From a checkpoint of a small transformer trained on Wikipedia: 4832 steps.
Each number is 128 + 32 x the weight over its row's rms, rounded and kept within 0 to 255. Layers, rows and columns count from 0. The size above them is the row's rms in percent of the matrix's.

# layer 5 MLP gate, 448x160, rms 0.0505, rows 290-318, columns 80-159
size [103  97  94  93  91 102 106  98 102 102 100 110  93  92  95  93  96 101 103 104  91 108  99 100 101 111  92 114  91]
[[ 79 168 103 145  49 128  92 131 129 179 192 136 134 143 130 138 109 168 134 129  80 114 124 117 157 158  48 122 136 119 118  94 129 187 143  85 115 111 161  29 112 174 148 127 145 143 131 145 112  49 168 107  98  90 162 132 130 167  91 123  62 157 125 144 142 144  99  93  95  77 169  72 131 102 161 145 127 134  99 127]
 [ 71 131 133 142 187 173 135 145 108 117 124  88 118 116  70 100 154 106 139 194  87 115 116 123 107 110  92  68 112 133 120 164  94  92 103  80 174 194  58 106 143 158 126 104 109 115  92 163 117 155 109 163 128 145 122 148 153 131 120 152 120 132  68 171 139 116 111 114 120 165 122  78 173 143  99 116 143 105 137 137]
 [101 107 145  88 105 134  85 144 115  98 168 142 176 105 121 148  59 144 179 104 139 119  94 196 152 168 202  81 105 131 169 134 129 105 183 131 114 115 156 183 127 123 165 105 150 128 154 169 121 143 100  94 124  93 125 146 191 102 116 116  92 168 144 112 142 137 117  87 144 134 100 121 161  99 126 159 156 144 141  67]
 [156 103 176 178 154  77 118 111 145 100 155 109 168 158 106  91 134 141 126 144 129 105 111 119  85 103 181 172 131 138 161 158 144  55 131 143 126 143 165 119 100 174 169  65 160 162 119  74  65  93 136 180 132 164 164 102 160  93 123 156 148 145 110 126 150 118  74  78 118 137 106 147 133 117 127 148  98 118 138 141]
 [138 108  75 134  94 109  46 139 121 131 152 128 155  80  62 106  96  86 119  75 123 100 163 129 137 185  94  65 198 176 130 116 148 121 164 135 116 163 165 200  94 127 111  98 162 104 179 129 141 102  99 116 129 118 117 181 109 122 124 106 110 107 127 154 126 210 135  81 174 166 146  92 173 120  96 172 113 121 183 108]
 [ 92 150 106  75 109 132 131 157  96  55 158 113 113 112 107 114 135 188 140  82 141 151 121 110  78 196 116  77 121  94 139 107 145 123  91 140 109 118 167 128 148 148 130 119 162  88 125 117 109 120 124  73  54 100 108 110 145  58 100 145  87 131 120 136 145 159 140 102 122 181 203 123 134 155  67 168 103 160 164 104]
 [ 97 104 100 126 138 139 146 146 108 199 111 103 144 149 105 151 114 139 125 142 181 129  59  88 191 124  72 146 119 126 136 121 106 145 160 168  96 148 147 110 165  88 139 147 120 178 157 118 172 153 123  98 146 131 131 152 128 120 133 106 115 113 100 150 112 122 166 160 104 174 134 202 124 106 143 114 179 166 169 137]
 [172 112 146 124 126 141 170 107 141 119  78 116 145  78 111 154  91 118 159  52 128 175 152 118 114 115 136 106 132 103 150 186 102 198  84 182 134 134 156 155 138 137 162 109 106 168 102 107 179 117 131  48 136 175 170 177 134 111 175  74 158 111 116 216  49 133 119 154 185 123  88 110 116 174 167 139 119 138 150  86]
 [ 96 189 151 112 128 181 141  84 143 131 141 118 137 149  93 128 149 130 129 107 151 135  97 144  88 139 194 113 138 107 114 129  83 127 215  96 128 128 168 146 171 142 160 190 161 118 112 185 127 113  68 180  79 123 120  98 166 122 110  56 136 101 180 128  99 147 200 124 150 107 112  95 122 112 100 178 193 135 127 151]
 [108 204 184 106 146 177 159 152 141 100 153 114 142 196 164  97 132 134 133  97 158 168 120 120 164 150 194 124 106 139 124 188 159 124  88 146  81  92  92  95  63 133 107 139 141 172 152 147 161 164 144 166 105 206 123  91  84 113  88  83 154 150 133  86 119  93 183 164 137 173 125 139  71 157 190 178 119 157 119 123]
 [118 137 107  69 146  44 132 131 168  89  90 120 170 217 120 108 146  84 127 132 131 143  90 161  99 119 130 115 142  81 100  95  74 133 151 120 158 159 195  96 104 103 133 121 148 134 179 128 104 107 155 131 154 150  90  92  87 145 126 131 191 167 126 140 111  96 101 120 139 157 152 110 134 180 164 111 127  96  94 127]
 [121  79  96 147 186  99  69  64 109 141 174 100 133 158 122 111  73 166  65 178 107 159 131 125  97 162 152 125 140 127 141 131 110 125  94 132  57 213 149 163 134 143 132 123  84  93 145 157  87 162 155 157 149 109 100 150 116  98 169 119 200 122 106 164 121 146 147  76 128 155 106 138 106  79  91 155  42 130 118 112]
 [153 137 119 111 119 113 162 109  85  90  72 154 126  88 159  70 127 117 117  69 171 131 144  90 125 156  43  50  90 157  88 159 112 114 160 164 176 130 162 183  99 122 112 156 190 123  87  71  81 129 109 159 120 122 170 104 114 152 168  66 100 114 127 103 147 109 108 170 145 111 119 142 179  98 144 160 176 151 155 137]
 [122 150 145 110 131 188  73 147 129  65 124 171 141 190  99  99 125 101 165 152 136 157  71 121 133 131 144  77 152 122  73 161 105 120 160 131  95  76 115 145 105 109 118 198 139 128 101 169  93 140  97 183 139  46 130 130 162 104  47 184 102 122 136 128 160 150 122 103  93 163 119 121 115 125 107 102 150 108 117 104]
 [ 43 199 150  77  97 134 126 115 135 113 176 123 159 152 118 168  54 163 169 112 106 119 103 135 137 209 140  90  96  82  91 171  95 152 112 113 169 124 138 102 127  86 145 128 160 131 158 154 124  97 142 137  89 117 126 154 144 185  94 196  50 140 103 111 124 160 159 109 107 117 171 131 110 101 197 121 113 101 138 124]
 [124 142 123 141 110 155  93 105  86 140  90 146 146  98 133  91 135 120 153 124 118  89  96  75  99  91 139 148 125 136 104 203  86 194 138  99 181  88 133 175 111 140 170 120 165  78 152 153 100  94  88 114 116  92 187 103 225 100 136  96 125 156 155  63 136 139 107 189 104 127 135 152 147  55 124 133 117 162 163 116]
 [102 117 135 111  69 128 163  50 128 128 206 115 111 117 126 124  98 127  99  98 181  85 156  46 174 136 162  93 116 118 151 179 174 169 120 106 122 119 100  99 122 118 120 120  78 141 174 151 122 126 158 120 126 162 116 153 121  93  94  37 129 109 162 132 123 126 175 180 130 148  80 151 110 127 166  96 164  87 163 131]
 [ 81 124  94  90 122 184 149  92 107  85 131 121 100 126 118 130 150 134  84  97  94 123 123 136 133  85 147  85 111  67 148 127 129  93 135  83 153 122 131 115 104 135 138 142 178 154 159  40 129 124  88  82 106  91 121 103 116 163 135 102 148 119 133 191 110 155 204 188  82 101 164  98  81  60  95 145 156 156 156 118]
 [110 135 165 195 214 143 166  97 101 148 172 161 102 131 113 159 154 106 160 166 121 166  48 159  81  93 158 128  99 176 141 155 122  73 180 152 107 120  86 142 118  94 106 128 137 120 132 172 155 148 142 136 159 122  89 144 148 115 150 139 162 158 109 158 151 126 149 139 126 170 113 165 112  51 127 167 134 147 150 183]
 [129 172 102  66 141 148 105  81 102  41 130 131 135 118 141 127 168  98 209 138 119  58  84 132 126 193 123  74 140 141 103 174 126 140  88 132 170 146 104 110 106 103 100 150  91 128 123 121 117 174  86 173 144  66  83 144 106 150 138 123  96 140 128 130 124 167 115 148 124 162 145 126 208 160  87 106 108 114 135 145]
 [124 199 112 137  76 111  33 137  92 136 132 134  99 109 146 129 215 153  90 165  86 103 110 146 107 156 159 136  99  85 143 105 136 115 194 129 117  81 104 149 151 134  79 132 163 122  70  69 113  93 101 129 121 116  73 137 131 184 101  88 116 133 126 123 134 151  99 107 170  82 102  93 126  52 125 136  87 140  54 133]
 [123 196 113  99 133  97 103 180 153 122 107 161 111 177  55 101 125 148 146  99  96  94 130 116 195 168 135  70  70  85 133  99 126 143 136  88 167 137 147  76 113 103 122 115 187 157 132 113  65 161  84 194  87 140 147 161 165 174 130  80 121  94 124  84  97 155 206 132 144 154 118 107 115 103 112 131 115  70  95 134]
 [144 122  72 174 166 111 152 150 104 143  86 167 160 153 101 150 160 114 132 142 139 142 140 137 152 158 210 135 103  84 133 145 149 127  97 156 117 112  70 135 113  90 115 124 115 149 159 127 156 146 166  95  97 118 114 100  99 131 125 104  88 151  97 182 117 160 133 135  81 197 132 117 153 136 115  76  88 143 179 146]
 [110 136 114 151 161 133 113 104 167  94 116  96 115 114 119  62 130 180 152 135 163 136 153 179 127 123 148 110 141 138  81  64 115 112 159 129 167 109  58 133 130 174 103 190  89 117 103 160 207 132 148 150 123 105  95 134 120  97  69 162 154 131 108 137 110 116 208 111 195 128 100 126  81 105 193  71 116 104  98 134]
 [115 159 105 172 140  70 124  97 114 134 118 140 116  77  92 123 110 154  55 164 193 115 173 113 125 166 172 151 140  91 181 136 106 149 109 183 109 140 113 139 125 120 178 122  90 139  56 114 146 151 126 122 108  96 147 148 155  57 164 183 173 134 104 138 130 111 133 140 151 134 148 116 160 110  86 144 106 122  93 132]
 [147  84 150  55 154 149  73 173 126 136 117 186 118  82 126  68 114 148 148 129 151 135 148 169 136 161 173 167 121 131 134 110  88 115 179  92  91 161 123 107 146 149 113 181 171 205 161 119 149 127 123 153  88 109 143 149 211  84 167  91  99 125 127 109  88 161 191 105 114 109 117 150 126  76 149 188  71 182 169 114]
 [ 99 126 110 163 176  58 117 118 114 148  88 143 141 109  95 101 111 190 131 114 121 147 133 128 131 125 107 131  88 170  96 104 108 129 148 105  44 145 109 143 116 150 141 122 131 113  53 157 100 164  89 133 134 141 151 195 104 102 138  66 147 127 175 131 139 155 183  55 158 142  93 135  97 114 135 137 137 146  90 141]
 [157 176 118  61 108 169 157 115 161 123 165 141 115 134  61 107 172 152 166 129  89 136 115 153 117 157 123 123 137 123 154 173 158 122 107 140 130 147 117 117 138 149 103  91 139 141  94 130 106 155  27 194 106 124 113 150 130 120 157 124 130 126 118 166 147 188 117 147  79 172 120 143 175 138 210 139 184 132 133 118]
 [156 189 165  99 106  98 121 132  69 143 132 167 188 130  65 136 158 114 124 151 116  99 117 154  98 152  68  82 142 146 116  98 141 147 178 106 146  95 125 140 152  91 184  53 151 152 227 124 152 128 130 150  69  91  88 124 116 176 135 109  69 152  83 109  66 142  95 164 147 150 140 106 175 126 137 131 128 200 126 118]]
# layer 5 MLP up, 448x160, rms 0.0491, rows 290-317, columns 80-159
size [108  95  94  98  93  99 108  96 100 110 103 113  91  88  97  95  92  99  99 102  85 108  99 101 103 112  93 113]
[[149 129 173 156 156  81 109 144 110  84 120 117 145  97 119 120 125  74  99 145 156  91 140  87  42  97 143 140 153 141  97 138 125 162 125 147 113 160 193 152 130  88 159 134 106  99 103 107 140 145  80 104 126 134 154  47 105 123 154 169 122 114 130 162 111 127 111 184 138 137 166 183 148 105  92 105 105 126 167 138]
 [103 179 183 162 158 126 121  96 155 197 121 103 138 130  89 121  80  99  55 192 119 150  86 153 174  60  83 114 101 187 115  98 126 152 132 129 144 117 194  72 115 116 136 213 109 131 159 172 121  92  87 119 128 123 139 166 102 104 194 154 102 112 119 144 154  70 101 184 119  76 104 143  87  80 170 111 166 164 164  97]
 [165 132  80 105 167 140 120 137 124 171 156 155 144 116 148 106 150 163 154 125 124 179  79 159 115 105  87 129  74 120 144 148 124 131 175 121 121 163 106 211 124 150 146 142  81 156 132 118 127 138  83 114 120 164 152 128 194 124 138 181 130 129 117 119 171 105  99 130 129 149  96  70 178 106  73 111 118 188 190 137]
 [153 181 117 126 127 206 104 142 127 160  92 128 135 135 151 122 113 175 136  65  48 147 101 151 183 120 105 125 127 175  97 132 103 140 115 143 156 122  95 130 144 125 122 157 144 104  83 135 141 210  92 149 115 109 150 133 141 166 140 125 128 121 131 106 149 174 125 164 125 160 138  79 127 105  85 138  90 162  98 151]
 [ 92 123  72 164 108 121 152  97 147 127 138 145 116 148 150 136 129 107 117 100 163  86 167  58 158 144 135 111 117 137 113 122  99 137  84  85 114 115 128 141 135  85 131 115 108 145 194 123 131 137 188  80 168 195 158 154 108 174 129  60 124 183  90 166 134 158  92 145  75 121 123 166 112 150 115 158  80 113 105 102]
 [164  73 165 162 155 109 133 111  72  98  87 148 157 165 127 106 133 115 126 178 117 101 118 164 111 157  99 154 120 109 166 118  94 168 133 193 161 225 112 114  79  83 110 125 140 161 117 122 153 159 135  88 145 133 153 171 156 134 189  47 189 127 167 126 166  97 115 122  84 104 102  92 156  77 133 118 122 135 115 115]
 [105 151 134 132 146  53 104 207 120 132 105 169 105 164  97 134 119 137 122 144 125 139 125 139 144 117 127 166 139 102 136 113  91 166 113  64  85 132 137 100 128 106 164 121 135 117  89  51 196 112 147 184 159 142  95 151 130 191  76 119 167 116  81 122 131 111 155 157 128  91  93 136 135 136 122 112 188 174 149 118]
 [121 140 154 125 133 158 124 153  61 175 140  83 124  74 156 167 125 107  59 100 127 120 148 187 170 107 112 132 140 116 139 131 128 157  96 171 104 145 117 104 136 106 133 124  81 143 167 143 151 112 104 130 114 147  49 152  91 205 138  59 181 143 109 197  76 152 135 134 182 149 141 120 163 101 144 135  83 121 117  69]
 [147 120  76 131 105 114  87 150 102 112 186 142 125 165 115 101  83  97  90 144 110 149 118 128 209 103  77 121 164 175 113 119 151  84  99 183 131 119 140  71 138 114  98 124 109 134 156 123  72 123 145 124 135 103 130 202 137 109  95  78 160  72 106 215 134  94 185 158 140 118 134 128 144 119 193 143 118 108 189  99]
 [141 129 129 121 147 118 137 175 128 103 147 127 126 154 127 156  82 121 137  97 116 114 100 169  97 111  92 186  87 137 105 121 127 136  89 129 144 168 133  92 112 125 127  26  94  94  94 123  97 231  93 175 145 131 127 143 124  74 175 114 137 156  89 150 111  84 113 104 125 149 134 114 156 166 122  94 167 145  89 150]
 [186 140 163 172 137 118 148 130 148 136 100 112 157 121 114 112 178 109 151 115 113 128 122 137 164  90 140 166 183 112 171 176  72 125  81 190 188 165 201 141 107  89 133  84 138 134  96 156 105 161 129 108 131 147  96  84  95 185 154 116 132 170 115 156 117 145 135 103 109 198  90 166 205 173  82 124 137 134 149  88]
 [ 98 170 104 151 105 124 128  87  69  84 164 119 213  84 100 110 191 126  83  98 159 118 100  98  92 125 125 159 106  35 135  68 116 127  64 180 148 148 132 181  94  86 122 112 131 154 125 104 147 199 159 158 116 128 173 134 142 114 169 125 141 138  87 145 146 159 103 151 106 157 130  96 151 163 172 108  87 137 136 129]
 [128 179 104 123 151 130 167 127 111  51 106 154 147  81 117  84 163 100 108 121 146 141  91 110 150 138 110 109  90 113 109 112 199  75 124 131 138 117 150 170 110 113 136 123 131 127 107  89 150 154  78 142 133 158 124 119 192 132 178  91  62 158 116  82 116   8 109 148 175 152 160 115 155 101 108 156 162 153 190 110]
 [ 91  72 107 171 143  81  93  81 173 163 129 109 145 107 111 106  70 150 111  78 129 177 133 169 128  87 147  96 186 124 165 106 129  87  90 135 148  51 125 127 129 135 118  86 131 135 116  81  64 112 144  76 160 171 128 142  71 166 136 136 192 104 141 102 139 133 176 134 129  80 117 114 139 126 157 107  84 117 120 139]
 [129 122 154 172 198 115 217 115 150 118  93 147 120 100 115 145  70 125 162  80 136 170 151  81 104 111  77 115 171 192 149  93 131 124 134 130  96 125 202 106 169 129  94 119 100  67 145 180 147 113 169  93 141 143  92 113  96 126 124 121 158 154 134 172  98  93  93 158  88 125 142 136  94 159 132 184 169 109 143 110]
 [ 83 172 102 129 142 113 194 129 131 182 152 156 168 104  99 118 139 111 111 144 112 183 105 132  96  60  50  84 216  69 121 130 161 114 189 168  73  83 114  92 165 149 137 164 121 177 122 195 122  95  81  73 132 101 102 131 151 100 144 126 105 130 125  99 165 129 109 129 105 104 150 147  42  85 139 131 200 181 106 132]
 [156  88 162 136  75 132  51 152 123 102 163 155 103 136  81 128 147  87  82 108 128  95 112 104 178 133 131 134  81  91  96 148 132 161 108 126 207 147 160 130 107 114 116 122 133 133 149  68  90  94 153 117 144 178  97 173 135  96 172  99 150  75  94 144  80 129 164 138 118 131 110 191  83 141 121  26 131 132 155 114]
 [180 148 108 166 138  91  84 133  83  89 143 132 153  97 123 132 164 148 171 131 173 126 140 162 158 115 146 138  71 132 139  81 143 114 153 155  83 139 134 162 121  83  84  58 190 190 156 119 148 161 160 172 127 120 130 130  99 102 161 161 136  98 142 112 112 185 106 136  62 196 104 148 158 232 123  92 188  88  83 125]
 [144 131 146 112 129 145 118 111 138 147 112 112 146 128 155 127 121 215 132 119  85 114 125  77 137 109 109 181 124 114 112  95 124 111 119 159 179 123 151  90 165 134 132  99 160 204  39 114 124 169 122 181  49 111 138  60 111 104 130 163 111 140  92 146 115 152  86 140  88 105 158 121 144 180 111 121 157 125  90 126]
 [177 120 118 166 201 160 175  98 141 113 130 112 119 117  84  78 163 101 121 144 140  72 135 109 158 139 147 117 163 107 170 136  93  63 137 120 167 127 117 139 111 172 147  56 131 138 114 115 181 128 128 189 159 174 148 147 157 110 153 142 148 102  97 146 103 162 163 143 146 125 152 157  93 126 115 130 135 187 190 130]
 [104 165 121 112  30 110 128 156 105 160  77 135 160  66  72 207 126 137 101 148  67  92 147 154  87  96 142 131  79  89  83 112 139  77 150  92 126 111 142 131 173 157 112 127 153 170 151 112 108  93  91 116 134 119  95 126 131 175  84 182 103 125 172  94 177 135  42 114 159  86 125  99 100 130 137 116 131 110  68 150]
 [111 105 133 180 111 188 164  85 108  90 148 116 118 133 146 146 171 125 184 234 166 129 120 156  82 114 139 171 163 150  94  98 129  56 141 138  96 118  88 148 132 133 132  98 128  81 127 140 172  85 154  92 195 136 149 111  98 100  96 130  58 183 147 165 128  94 119  91 100 148 149 124 130 145  97 131 122 150 129 147]
 [159 102  99 118 122 114 171 159 149 159 126 164 105 145 150 151 174 163 158 116 183 111 146 132 184 163 134 121  57  99  91  78 116 130 182  96 169  91  97 119 176  62  70  98 118 213 205  90  97 100 140 113 133  94 103 107 122 159 116 125  87 100  91 150 140 140  95  96 113 120 120  74 129 112 147 118 159 206 120 165]
 [ 90 158 112  95 151 106  59 117 142  73 102  72  71 144 157 113 110 130  78 117  96  80 122 151 188 155 126 177 115 166  95 118  54 174 134  86 115  50 114 125 127 129 144  86 126 146  69 132 172 123 132 128 112 162 151  99  85 149 182 185 168 117  99 129 135 162 119 114 110 149 200  77  88 165 124 106 125 156 133 146]
 [132  99 233  95 157 181 189 145  85 138 154 143 156 100 159 125 122  87 158 146 127 198 144  88 123 134 138  93 122 163 125 121 173 158 118  96 165 109 139 144 150 128  72 124 132  90 143 179 108  97 136 205 112 121 151  51 119 120 113  65 108 154 177 155  87 139 109  80 162 113 141 107 144  52 137 175 160 110 183 127]
 [ 89  83  87 142 137 112 123  55 132  70 106 116 115 123 150 132 111 113 111 175 160 171 150 163 142 105 203 118 186 121 205  85 145 170  93 114 146 104  94 146 159  75 112  93 127 108 124 125 109 121 134 120 207 125 190 151 143 139 165  89 135 109 110 137 123 143 113  72 141 167 135  95 190 158  64 141 171  82  97 120]
 [141 168  82 129 166 122 187 101  88 183  98 130 151  76  93 154 121 140 121 110 143 125 118 131 125 136 108 103 110 119 101 118 131 134 121  90  82  89 110 115  99 109 160 110 133  87 127 168 154  85  88 167 133 149 190 152 112 100  86 126 109 143 169  69 110 137 143 116 158 104 103 121  86 181 143 157 102 101 129 150]
 [202 133  92  82 174 135 193 131 133 157 150 188 110 148 145 117 141 183 161 110 147 128 179 148 155 109 110 136 192 110 133 194  68 199  99 111 158 139  79 150 120  86 156 138 113 163 164 118 148 117 112 123 163 103  97 110 153 137  76 189 137 102 127 115 113 173 130 142 120 150 136  91 165 139 143  85 105 117 150 138]]
# layer 5 MLP down (transposed), 448x160, rms 0.0688, rows 290-317, columns 80-159
size [103  95  96  99  92 104 104  97 103 109 103 114  86  88  98  96  92 104 103 100  91  97  98 103 103 104  85 115]
[[141 128 101 105  57  95 125 154 130 142 118 152 140 131 159 119 137 142 130 137  99 110 133 120 107 160  39  97 144 111 186  84 108 139 134 133 122  75 176  46 156 200 171 128 156 112 153  78 126  95 118 104  53 128 130 127 132 181 113 137  52 140 109  95 196 102  63  93 111 154 162 105  89 117 110 140 133 100 144 134]
 [121 145 159 101 148  96  84 131 137 190 126  87 126 166 104 101  84  86 151 180 138 117 153 147  80 139  98 122 135 168 124 161  83 117 110  95 103 147  86 114  59 144 180 159 114  91 116 110  63 130  99 166  79 157 151 110  97 126 168 126  87 121  86 108 139 158 141 175 152 139 190 126 137 132 170  98  97  93  74 189]
 [105  89 140  86 137  84 152 190 173 123 124 171 171 104 158  91 115  67 118 136 171 135 149 101 147 191 118 129 127 134  80 129 206 211 107 114 141 113 141 114  91 131 158 111 159 181 187 141 121 119 112 139 116 104 116  62 148 106 157 112 142 160 126 130 147  79  99 131 164  84  99  90 158 127 132 145  84  99 168 138]
 [ 90  84 132 120 109 108 139 123 139  70 129 198  77 124 142  88 120 149 128 101 147 121 100 119 117  84 111 125 106  53 112 121 117 155 124 131 116 153 129 175 106 154 166 168  78 116 181 162 132 103 117  75 136 144  92 166 124 122 147 158 101 128 112 129 114 157 154 104 119 131 215 170 120 163 179 143 145  98 143 105]
 [102 124 109 166 184 202 161 141 138 159 181 100 116 119  93 178 140 159 127 113 143 114 132 130 149 170 136 150 108 164 114 125 114 132 139 118  74 164 157 142  55 162 117  84  55 157 160 143 125 132 152  55 184 130 120 180 101 130 135  85 106 131 121 161 157 138 141 128 117  96 183 166  94 108 158  97 143 186 104 180]
 [156  88 147 196 177 147 125  97  84 156 143 139 150 141 154 114 114 121 139 152 103  93 120 119  97 124 132 146 107 150 153 101  59 185 120 159 192 168 123 103  83  93 159 109  97 174  96 115  80 125  91 117 133  81 154 147  84 161 138  78 206 125 130 161 116 104 140 127 156 132 150 116  80 130 150  91  99 140 127 107]
 [109 141 135 152 121 175 150  78 156 110 144 126 153  93 125 122 187 131 132 223  93 151 122  88 122  89 149 144  70 110 118 226  98 178 125 112 116 121 111 158 107 145  99 113 138 132  99 131 120  85 187 160 184 149 155 101 137 151  95 144 148 156 148 152 129 127 129 114 151  82 108  87 137 137 104 194  94 156  88 171]
 [117 124 145 135  72 172 120 167 151  88 151  77  81  95 132 169 120 144 147 138 167 162 131 106  52 103 137 126 146 129  76 158 121 112 153  70 102 127 156 132 148  43 150 109 139 119 104 168 104 136 124 151 150 140 151 168 134 138 148 151 123 135 103 133 198 169 126  79 132 117 174 127 128  85 136 119 141 146  88  80]
 [106 157 137 118  96 165 134  95 125 113 129 145 133 176  73  51 144  52 128 148 104 139 140  95 164 126 140 119 131 122 133 109 111 103 170 127 150 125 150 104 160 154 120 136 151 115 103 127  65 169 129  95 120 164 179 111 116 147 115  76  94 132 135 165  89 111 225 200 128 140 134 157 135 132  99 170 145 111 107 156]
 [155  76 102 172 137 128 128  99 115 122 108 153 165 140 109 151 109 120 123 157 108  78  55 151  76 129 135 174 157 110 121 103 138  87 113 138 149 204 156 122 146  90 126  96  73  86 123 180 109 180  92 118  98  63  96 197 124  72 189 103 126 132 166 118  97  91  42  88 127 126 117 158 155 131  85 103 140 155 113  98]
 [129 163 138 144 115 131 136 112 104 240 122  75 146 112  91 108 170 128 159 163  77 151  88 112 148 137 168 142 144  95 117 113 163 147 103 148 150 175 118 113 112 122 124 162 170 178  95 104 134 119 194 117 129 102 113 121 152 129 113 103  94  67 101 160 137 142 136 131 146 119  36 158 140  74 151 105  97 132 108 125]
 [200 149  97 123 140 120 117 146 145 149 113 104 128 146 107 113 128 111 173  56 126 142 146 218 152 115  95 115 112 160 136 154 118 157 206 105 120 195 113  59 171 176 182  66 116 152 112 112 150  85 146 128 145 140 141 116 118 101  88 147 150 134 145  99 154 138 135 132  73 129 102 137 132 142 107 116 176 134 150 147]
 [123 164 129  97  83 104 166 129  99 124 103 162 110  78 132 119 132  85 119  95 124 129 125 159 123  73 119 132  88 151 117 126 158 116  98 163 207 134 119 166 142 115 119 186 176 134 105 112 113 190  83 121 158 119 144 136 113 123 196 111 132 124 113  97 158  66 171 160 148 144  53 128 159 140 167 127 151 141 163  56]
 [126 125 121 138 132 104 143 163  35 120 200 116 117 165  70  90 101 119  88 170 127 173 134 109 176 109 112 169 127 201 145 128 160 171 143 129 161 119 151  51 137 165 127 113 170 100 131 127  66  89  91 115  24 180 133 131 133 121 130 183 117 194 116 104 113 105 158 180  87  40 159 127 116 110 169 119 114 101 110 119]
 [129 208 200 175 142 137 191  94 125 123 127 135 148 167 102  83 104 159 136 121 142 168 168 129 134 135 124 138 109 152 155 134  82 177 133 113  67 187 187  94 127 156 150  93 159 131 149 159 128 116 155 111  59 147 125 136 125 163  62 144 119 147 141 151  85 128  99 144 154 113 179 149 121 130 127 162 144 166 183 109]
 [123 172  85 143  78  92 178 122 113 146 172 160  93 113  89  79 156 146 190 114 108 147 162 145 144 129  48 165 117 122  89 134 142 117 148 170 109 143  68 123 134 163  98 101 150  90 129 186 160 136 136 162 163 139 124 109 108  80  77  63 118 112 152 116 135  98 174 127 116 163  91  81 107 151 110 115 163 127 143  74]
 [163  85  99 102 140 136  97 184 165 136 111  99 140 168 143 156 110 177 128  99 108 130  90 142 158 133 134 176 122 108  96 171 166 166 118 122 138 169 126 130  91 105 105  96 187 125 169 107  85 113 133 111 155 120 136 202 201 131 171 115 176 142 110 179 138 119 117 140 136  51 157 187 179  83 104 103 119 124  98 111]
 [119  94 156 148 187  96  66 109 134  87 213 132 148  67 147 153 164 173 143 140 154 103 105 116 169 123 175 170 135 130  95 110 150 167 142 175 150 182 143 190 149  30 121 136  85 155 176 130 170 160 131 153 127 137 100 110 107  99 117 179 148 150 138 101 145 161  97  95 113 128 151 147 107 198 121  53 120 134 154 114]
 [130 131 128 150 122 141  39 217 113  76 154 129  52 126 102 117 148 101 150 156 165 127  93  88 161  85 203 148 151  88 118 155 121 154 120 159 113 182  97 194  78 142 153 138 121  64 184 127 187 125 157 129  63 144 122 126 156 147 160 127 152 123 167 114 200 115 147  83  89  76  83 146 166 171 129  95 131  96 129 100]
 [141 113  99  89 162  56 193 114 112  77 142 149  99 136  89  54 140 115  59 151 151 170 101 165 153 167 112  81 150 140 158 128 100 154 124 119 141 135 119  96 144 152 152 139 123 137 174 136  94 126 135 141 126 144 147 156 172 129 147 183 129 146  95 134 104 166  83  97 214 149 124  80 108 112 136 123 112 145 181  94]
 [105  34  86 154 161  57 120 144 152 168 106 138 149 120 183 143 130  88 164 103 138 113 145 171  87  90  83 132 115 103 123 160 219 102  88 108 111 148 135 165 117  71 134 126 117 120 187 165 116 127  90 150 125 115  91 138 115 131 155 120 116 131 119 178  98 129  68 114  94 158 101 190  63 130 183 113  86  82 106 123]
 [156  73 150 130  89 121 168 126 131 120 134 147 127 147 133  85 114 172 124 120 191 138 143 162  83 179 139 174 178 121 147 106 103 148 160 121 123 115 137 177 146 147 189 140  71 110 121 115 134  54 113 129 100 151 156  91  84 174  94 118 169 144  96 121 169 154 173  90 104  78 208  83 146 106 109 166 171 112  60 134]
 [ 87 138 185 103 128  58 159 224 116 130 116 154  99  93 144 165 119 133 121 102  92 161 130 116  82 108 127 133 100 118  95 120 108  81 159 127 141 134 126 144 142 100 119  79 119 100 110 168 103  21 149 191 138 151 161 129 170 133 124 159  74  78 163 127  96 112  60 169 152 139 127 139 124 113 116 177 135 162 102 147]
 [133 125 109 140 199  69  59 126 136 119 128 106 144  95  65  84 105 136 155 140 143  58 137 118 118 140 189 111 118 144 121 134 103 114 109 134 113 143 135 152 155 120 109 121  99 174 135 122  56 152  90 122 144  79  62  84  86 108 136 109 135 100 103 122 128 145 131 137  63 172 116  75  94 165 179 131  98 143 115 207]
 [137 133 113 172 112 161 166 157  93  71 137 146 105 119 138 138  89 153 101 101 152 105 105 182 149 131 150  87 131 120 108  69  79 114 120 147 153 139 126  84 143 160  95 132 173  44 133 164 154 139 233 174  57 111  88 105 162 130 127 155 155 122 183 112 127 124 147  98 134  57 155 132  96  99  70 112 161 128 161  93]
 [ 45 167 120 182 110 120 186  71 113 101 145  65 137 115 114 148 128  89 117 183 134 137 189 114 106 160  87  98 119 140 125 157 145 120 121 117 113 102 131 108 157  65 102  58  91  82 158 111 108 131  93 104 183 135 157 121  59 155 140 139 136 123  95 149 141  97  52 102 131 130 174 127 138 186  72  60 131  91 107  94]
 [150 169  60 118 117 141 142  99 168 122  99 160 128 113 188 124 101 134  54 153  98 107 122 118  99 133 159 118 133  93 157 134 130 105 143 158 127 182 135 163 113 102  50 139 180 184 109  69 111 179 184 127 134 168  65 158  98 142 118 139 152  83 131 171 133 155  91 130 113 196  55 159 106 103 154 120 151 153 173  86]
 [195  77  95 117 173 137 129 133 177 116 136 174 148 120 149 128 133 174  91 149 182 139 137 174 118 150  57 100 127  87 160 135 152 186 128  99 191 190 101 169 147 104  95  92  91 137 155 114 172 113 110  89 102 120 131 151 175  84  90 144  73 124 116 170 112 160  67 119 196 114 104 138 162 144 128 123 134 146 142  97]]